config.toml
n_layer = 9
n_head = 8
n_kv_head = 8
vocab_size = 551
norm_place = "pre"
rope_fraction = 1.0
attn_scale = 0.177
init = "uniform"
init_std_o = 0.01
optimizer = "muon_variant"
lr_mult_down = 2.0
doc_mask = true
steps = 13758
dataset = "wikipedia_en"
Each number is 128 + 32 x the weight over the matrix's rms, rounded and kept within 0 to 255. Layers, rows and columns count from 0. Numbers have three digits each.

# layer 4 attention output, 128x256, rms 0.158, rows 0-99, columns 128-191
160146155080148147198129137156097134158110079118136101134141146117150145093103115160140150117097133142110110140135184092171139155156185129087163116157140142115189131147197164154156152065145154
109125096191162125161093128168103112116159125096158149137144145153132116142073073082122122099128103135176117045101133164108125200111204145147104191140075124142180079139149169119115152187165076
094155109131126152151158076107176058205076125119155117083090120126166115057143135144115132180139099159122158088101163099136203142119087143134159122201089076110114155092132077085156133153087197
187134156040084067111135106098104128149085154165115133084135103082163151098110172124134180126112073186143148172136114113117132179120158161092167173159130135082150129106138098096140115057142127
119111205171121063128108115165066154086195107170145172118031088117238079086122081129165069116184125114145180150166080101183108128130099157124122216135189089035157115113140120174143038115144132
158145148117168179091142126094160092126092082114105096145130057102113171104188153185125189154121123085123153119095173140110168133115170092095135170114062082129092129139103176159144110151112117
112128149084145110124121090171143131118129142143105138099064150127127152176116128147148138143172032095078147166153171084106133083137161130142146121123113156177170125137123160105177141148117168
157065069125136081157008160139076100173134081155072113134146116151101127109150149125160078135118112111143116143155096115191110120144178125115068133108098057148103090172151107114131143122078140
105153088110144137125137101137110152121142078126153148116103160140183096114175166122123202127138104129109153194132111064120162113166161111166144123117158166126100146084152122163149119165131104
149096076140078109122168170123164170159091173106107110076127160104150070173146141099119102142138083153173130095109115168086127143143099110139177053113145136113135083088074096103136189162164050
160072117164148166070200092184046135154143121160157118175076103169104127121112150069155119164085144147125100133143091165140187089177120147139072104101051125128126130120155116119198163097132146
121080186133168201091178197138140116136132061097135054123127126064208117142172205122181134198103141132184161133114146137143172132115132153122115123158140160148166131135086097117097131122129120
134126063112160132110123193117110094147141138136151098083089051159168129205193106130109130129092117093117153113081130130140154190077086137123184108086152134115135136137114146107142096128120130
136127126117082162107143123163138071117178108191078112135105107100113155079107154127123143095148119098092091132102081140131133039131112187148125129090096151086135078141120144072136082128173178
154152119133108091120063148153088128057116059159091115120097080161076149135184107146129110148123163148192162163101150120132115169112163124101112164141090136148130140106201120129156125160208033
094125183116179205138112046101133138079111158074114123137139100125109210103139177100108139139126170155143048072100091153141129098121118123086087138146103153171095127111122148131092067182154127
137137055120093101113116169057108163143116110093114111157115104104139107113138152160144132095150117082183136150174116109206136131148116152113085096173122189082167137155073074170094113134070104
152119198038097129135130084117137134184070115155126142119069174132104108129119143085134140157097056156166112101131118170119201116166123125090179177056198107157160108085124194094193126123120107
156110155093117183126156125110194086144090140107096150125167135146116109122149124086114125108219121061079143184114136180118107045134152196140153074154107167152125107095124114125086139132068144
133126124126158144105133212177066185138113154111153131129152121125129107112095072132124111178114158088144154077138116140163123144095063165131099096141157127071121076072145099151105101146079184
156118128098174146090140166098172081129155120109188129107142120150110154122105144129083129091216120105159107104165068124140136105153078160097126110093145121153143106104131110122152162156137114
117198122134142034183104165118152126097156105137132137096142168121125168134072155175103134117092169071148123173121169078153095171143131142143129131108128192155118134156128117101186107119137120
154120094083137152084087156175147142116088111120119140164088071149164143135206125096105106098077129131107102096140155140127159161108173161107172115096033109127134137145120207133124113115154137
102193165079151084108096104158126132205138131201110182134152148050191178060115142141107090101112165132127151127099139097049129127126158109100154181138164138135054105123153145108068100104078160
159137117136101037143162105131097153104148155109113103171118130106110129144145062076114219161099145102130142155103108165127154125066137110141087117088078117152180113130084174124095158110121099
159146166111152097126077182143168070172086142135127156066133096165139138185106152156142120133135109106181116155156080089116157082117132151137134082121200051141106152146133133134061080165110086
127178142105162108115147093115130170106090130083171168113120151153097206064125101142197131102155127114133129148071116154173098107158094097183106133176171168164163108170164116063056113164139118
144143138155127131130084083148090085128183123054153116158132161164120150126126107162097162189139079096138131083171136083226104148132127154084060149146151126117128115085122084128110071141063128
144154064110131174133139140179137106079082121139159162086093161170142222104196132095127115099123105104101113116102148139050140086165123087106100090084172121077158077113082126071118081141158161
119121146080119141176136170102111148135139096146126149149110091079170167165154138146125087142125170134098137093130175127177112108159111149082126138118143148159118108108138138124069094142103102
123185113138173162113169132132161062175125190093115185103163105161063157171147192083075126145113145146116132071166074113104158112123158113166118140141110162167130135117101117095128128110103128
121144130131173094071058143066113176150140143070042157155094157183153124162081126127184140141107156155101112142103110083134184073121126092165147176128126155201107132140111074166133122124145078
111130170137115084110119150140090103111109100131125155104107139119138138100155141177187196089178167145124122094128113130125087107189137150164174136124176160111106113148122112143167101119105150
102088194099150128155128162192134120086163126097075113145128113112096153145135080144127131164094137109145141087127147131129070104152110154151105086083098076182089187151170101103134089109148142
080158107106110109147150154121178123137099120102180150147152076090102093139233105155125108089193130125118129082081200148116140093060132194202150166105161213103124150100101121106152185096123086
123117119066145074115123115112168088166125117172123133115112231190137108116134157087173151107097102126138073056180150075110171135178178103156119105168126145195144108098148149120124150078126091
160113134138081148153166184143126049121159170159183166103144136145151114142203182097120160130144151147147104141111157125152154135076073132113112151090148125152126087192136088121093123111109228
153173187147138146186153105142135176176097136102104123088128086139090105114112198023174111124110075066130099098150119145135111117157123112102133114165083138106136113123190137115157137086107117
175146145114103168086124148083180082167179095197134129117135156081020083195155110110126153103121118075138094093096208072102103129103118107148132060148090171129160124132136064145178093115114130
100116137158148105152154105145049141182077134131138086117121090110199152150124147117062088085166195145150133109114085146085015158095134073170142139089150076128116079100132127171068111143105157
112183110182136131200040096122127146129099100146172108146095117113145101100121108130096060097130181107131145167136124168069148163183160160106129160128124093133138106193130111230117146129178038
144094124129111107149150161067089107128087143163152150139160118039104131183116240144060049077140082133147095113075075100135063136095169120096132075157141148111153073139189161110159194122090118
121107114104177126110149128132127141215073120148135157157135086141113110122113131121155152128160142150170070129044113123147140075160125140137159174141102148153114160110111128147137183075139088
127109125089174091137183105095040142144135109076123121170098146158182128104031120144089025159100169102116186136087130113132140092151089114117091128103127127143051092136172140121098134138182135
125105118172107114128140178096152151094110193198159195144117105139093123137125115165105084158140106136086103199128161109147119130142155114137111149154118101093120120144115217188127147074145139
090148117131116077111165122192166090156119121085121130152129054113182101111129138090169096101117101148080172088176128154118102125150141067170172136137085141095120122103146079148174155124153147
134157047130082149146135163110101097116109073151155104196159122132142129130097146120035095172123132097241111122132106125148132113069095149173061096177160139126104176081142112112132115163107139
145144104117178129120164141148149123158093165120100126141150140099119071165144103130138151105098123166174160064107126184132057115057141176141121153151152099112100104155144118144107086108115107
154111070141110127114090130138149106172157170108143115155104151123131113116114172170145030122191124101110096168190108165083152134138072112127192105084083138095104108122184157126113162125073100
128126086081090182184088149117163109155120119077131087143103099078078124133129122105098093205124212094087089122047159118186159117155093084148129129130107110133090102115151131099127140137136073
135190084216117120061134137137157100112117122118154151169162093080172169124175165107109153123087094098131163063124154158107151090196204114107138158103136110195110050133087178131145110177152092
072116016126145087139166137108116140100127110094137140125114141123181161162132079117080152132117169086083081139144117115172131165120055155137094123125200137088150103130159062118098151134124098
122231084109121107073101108169089091144161182137091097153104129119133058116044098119194117135117068107097129146141167119154132135080138150094097179113141100168155106156141105062152153116165098
138112115112092158138050134093116126132142104127122108170060061095133132137145136141097120176083102149139184200146153101181141154128135124135180107111079077210115089162117138099068182101157128
140138168150090138121120106157171139087089154134040165088097070118168148110150104113176193099142120137169219137109096123109128134136159133150142159062096140137134125110080096169079127087082113
125076100118103101101068063128121135082138132166119162138105136148183091144099165110118106198092111145143084149166192187140101129182069067147096084099105116153141106156110110178085120070112094
160048125153115153088140148111141131125129094095098165197093143153101111077084140192101118102136137090057140150129106158147122081112135127073154145181146163076114124205192153126141132094079139
170126161112101138154148123113118134141120130084127136122147169138129116148147130179137137109174138160113110121144148134115080144108164134169166188051105180169158122131153099127100128114195155
080125121159086108090134157121156137134209133053083117147107207126127103096142133114116142145157073158113180164106094059102129095092105130102150146214148132098147121155152165165114144143148129
086064107153149068104159080146125153089117170156094124095143128149137156109117099143127110174119130132180096134112099145094096159162107104152126117092138214160124124127119158163140196151156117
107190169118084117144109150099089144120101147053109123158188103145129110090165153122080113112110115114112078185087112140203102124203117114121178084172087128143068135103156149131139057134153137
120148124099119087206159174046107179123144075077124124137102128096099142183114152136120138145101112156097078124141085194109149120124111108081157167099139184152107155113083112120133104097135113
164126115149166115133127142072170175164077083172167170101125134113138115129152106160129128063190087134131099133140153100146189177080174135169121128150124147143138102166135112158128148100073102
123088152134164137109172106123124091131129133134128104075165123113092173116101079167124165118095146012113125200142182166088154109160132092073111164163069080235170132184106135048139097117156188
138149180080141114078118124146151144136169141117163108124094118089101132113104156125192134131068139109147108121119128126156114127129134136104127153132112087174117109129089176098088124100188091
092146216176155194101177160146113116122161093133111144121150106114101182115202128117135081084076081120153135101128065085199194098080134131104159030103071138149124072094169107146178142112170123
156152154135158139109147123169127115163158112134164163144153052158138124120137151167122112170055136129143138083156105113119117140112157116111152168109141140157092129084132113133116148097156105
108163138169194098145102143166117137084171152085108107137164188081077147193124126146091128161126103084174135094048087162109124082143129166100171203154063137095163131179123164114143125111185105
123110156144132152114156164134126115166142119134164127070088122138140125142121162128146148129156142131200144135156131132101159153126180177106109166187119099155186119118170107113154044122104240
125134102152120195149184145143177098171132094099186165071147128181111081105132182158097111047114124154110129153092116084098097074153149128185101107205086111130099119145077094090091195171168174
107105097112134146182118144156166105102107133094151130150061129144141114157144117163139153143095175121173148165095160190127150071145131155174141122123196146127072102192077098120145151133180157
073095141142109110118107222180129166110135164106141128111140119157120117089154139150120139133150140168109096109120170200177146156180112191184072171113161234107243162101095178034107129131107122
149162106185127141198143105217142117115132135137128096113126180096079070127153142169148110105143160115198132109082191132149117124116169137138093092083138164124087130146058137116077150137118172
176129179142091115114123154113140108147139143135173092195128070173172115162143103139109102123140197085131173155132147135097112103178094131125117170056107158179100062090168054107151107112151129
142123112135072139136102119199101128117104154117106100151128085167122100122140086112129105079172141177121131056084106086126136159171160160088110159118107132129141166150162116134195170137068106
064124074096114111141119137107169095194137125129125164130148153109162143160080153117121121167239105126067085095151185119107140074117105163163148074122151129109170173124143180121069073138166138
114124124088112144118137085138075132091097107114104143177153155075074074179148107092192114130143129119118120204142126110116115164156190079109110077130116123138120175113105132199111156116131157
140150113192117097138153145169182140125091164112102126176143142096139117098100175151105122146165079175135170118109131089141153132071176143075160150126102216115155122070123150092113177188123090
113077133114149126047128098181117125139162157150166123077202209096157121153134127105170113093075141114146140097101121108094098112144194138101061096084192164144195184077073093200140162129143124
117139160154077113124133158208125073155134130102165131148144091137119058123101159082176131140114139178126099084119130139166140174106089114150111099189093160110099063082109093109105156157134121
020120109087112139092086171045187120130106104154122126098151152147099153141138156112155119096148178157167101071128130177228170183171118162115149110118209091180102113111114141134110153150136075
157125123136162111106098069190150166161203128174151150134108087165052186113136129160138099138103101110082139087109124144142126188159112141071072130112152130150171067145127139106124071106069151
106114180099098147162088123095140092130111140090147147139132110153127104097156109158083147131135189173179105156195137103169121117043126140060116134135130114103104168058142129172171133106113160
133127157149101127146122120104127149112063114169123147139173142138068150120156153135105098106115142151127147152134186138139140111125148179168128124124145120109098092113169226106119216088131190
053175086132117156181127117219121134040155159124133131101137107134121143122100101130139135108097123121087106156123141130095144125138076137154107144102163068099118118199098152077094150098170020
099129167145145152091102125103114134087157133127143094176132136129147089204143164130139123121128152181135174070109135126113121070097146138085142120108122131114176125130098110166118111127037085
044142122098166178119097113120128127101129083118090053146110047132122127133107051106122112060132136124099159105164066144168113092110137115157144115095102114141088178190113157191165120086106124
163160080140101097090168125157149110123123112222148127152087108182152148096067096118152125113105114125131123130120124140105108107131139115133160192139103071102158126109081151122134110104119090
118185137130121132087156127135142126140126170083084114196111103163136085126141103157077090116100159153200165083107094130079154125131138129191092108149097123165088137129105191122041080083116126
183150092153107039126146154102165123131130094163074140132120153069121097088071109175135120081128083097157124130158129134155127133096165126096137123098179160160115175147138103114115149119151095
108132155161154135054065095088124142141070105110153162097146152054139098139094148151074118064132082025175176151169090086157120088077083082092159166115150134150159132100153106146143126096127151
179173187134135134205111138150079075182112143113121102109138116102129150139139160111151138121134101117102119079119138157140100114112142109110165134110127094077154083084189065100147121169129144
127134109203160117164175139178165095127116124176145231078121147120106151100161177132112141111161098073142138104161103100147120133159129143131154091166107070099108115139205102140178118130125172
176146125131132125113131149116081172140081100156089170112162126140058140161136090146156113194156146115135168131105097079158058080133144114134145082171173163062126111137121109150065090215095134
107082114096033091145142100179090091134176169117112196109140163111125131158156129114177162113088109168116146170065133168128084178113193155064092124124100162137185164079153087150158096135129133
120181099090172125144110064143118149144167079089088149111107117171128106171083078089110127096163117093119138152144156165131146163119152108132052146078150166095141154160134085161175118159128109
051087182136083163135103092154171140152125028105089174168164137116067144125180190114112149172184183146079054143114069113140159152080124126191138122044159113137143071166122138090138121111084072
173147075049144121112061130158087162151165123134107143140149108141130111137028116154128141149157099127097129151104106114108090130098169131141102086120166127121103142151128087072132106137078150
118103124050171130062177151116177121118122115093148130162197106129135157171161128098127188071199140132166087154105133095065192116086091099142172163109208116197111122177153118141137111102120098
110160166119111164195076088183133151001128167179053131146088089102071156078214105151132172136155168143116148061123132095127114097107119084192068120080140151140190103219138176106111151144181149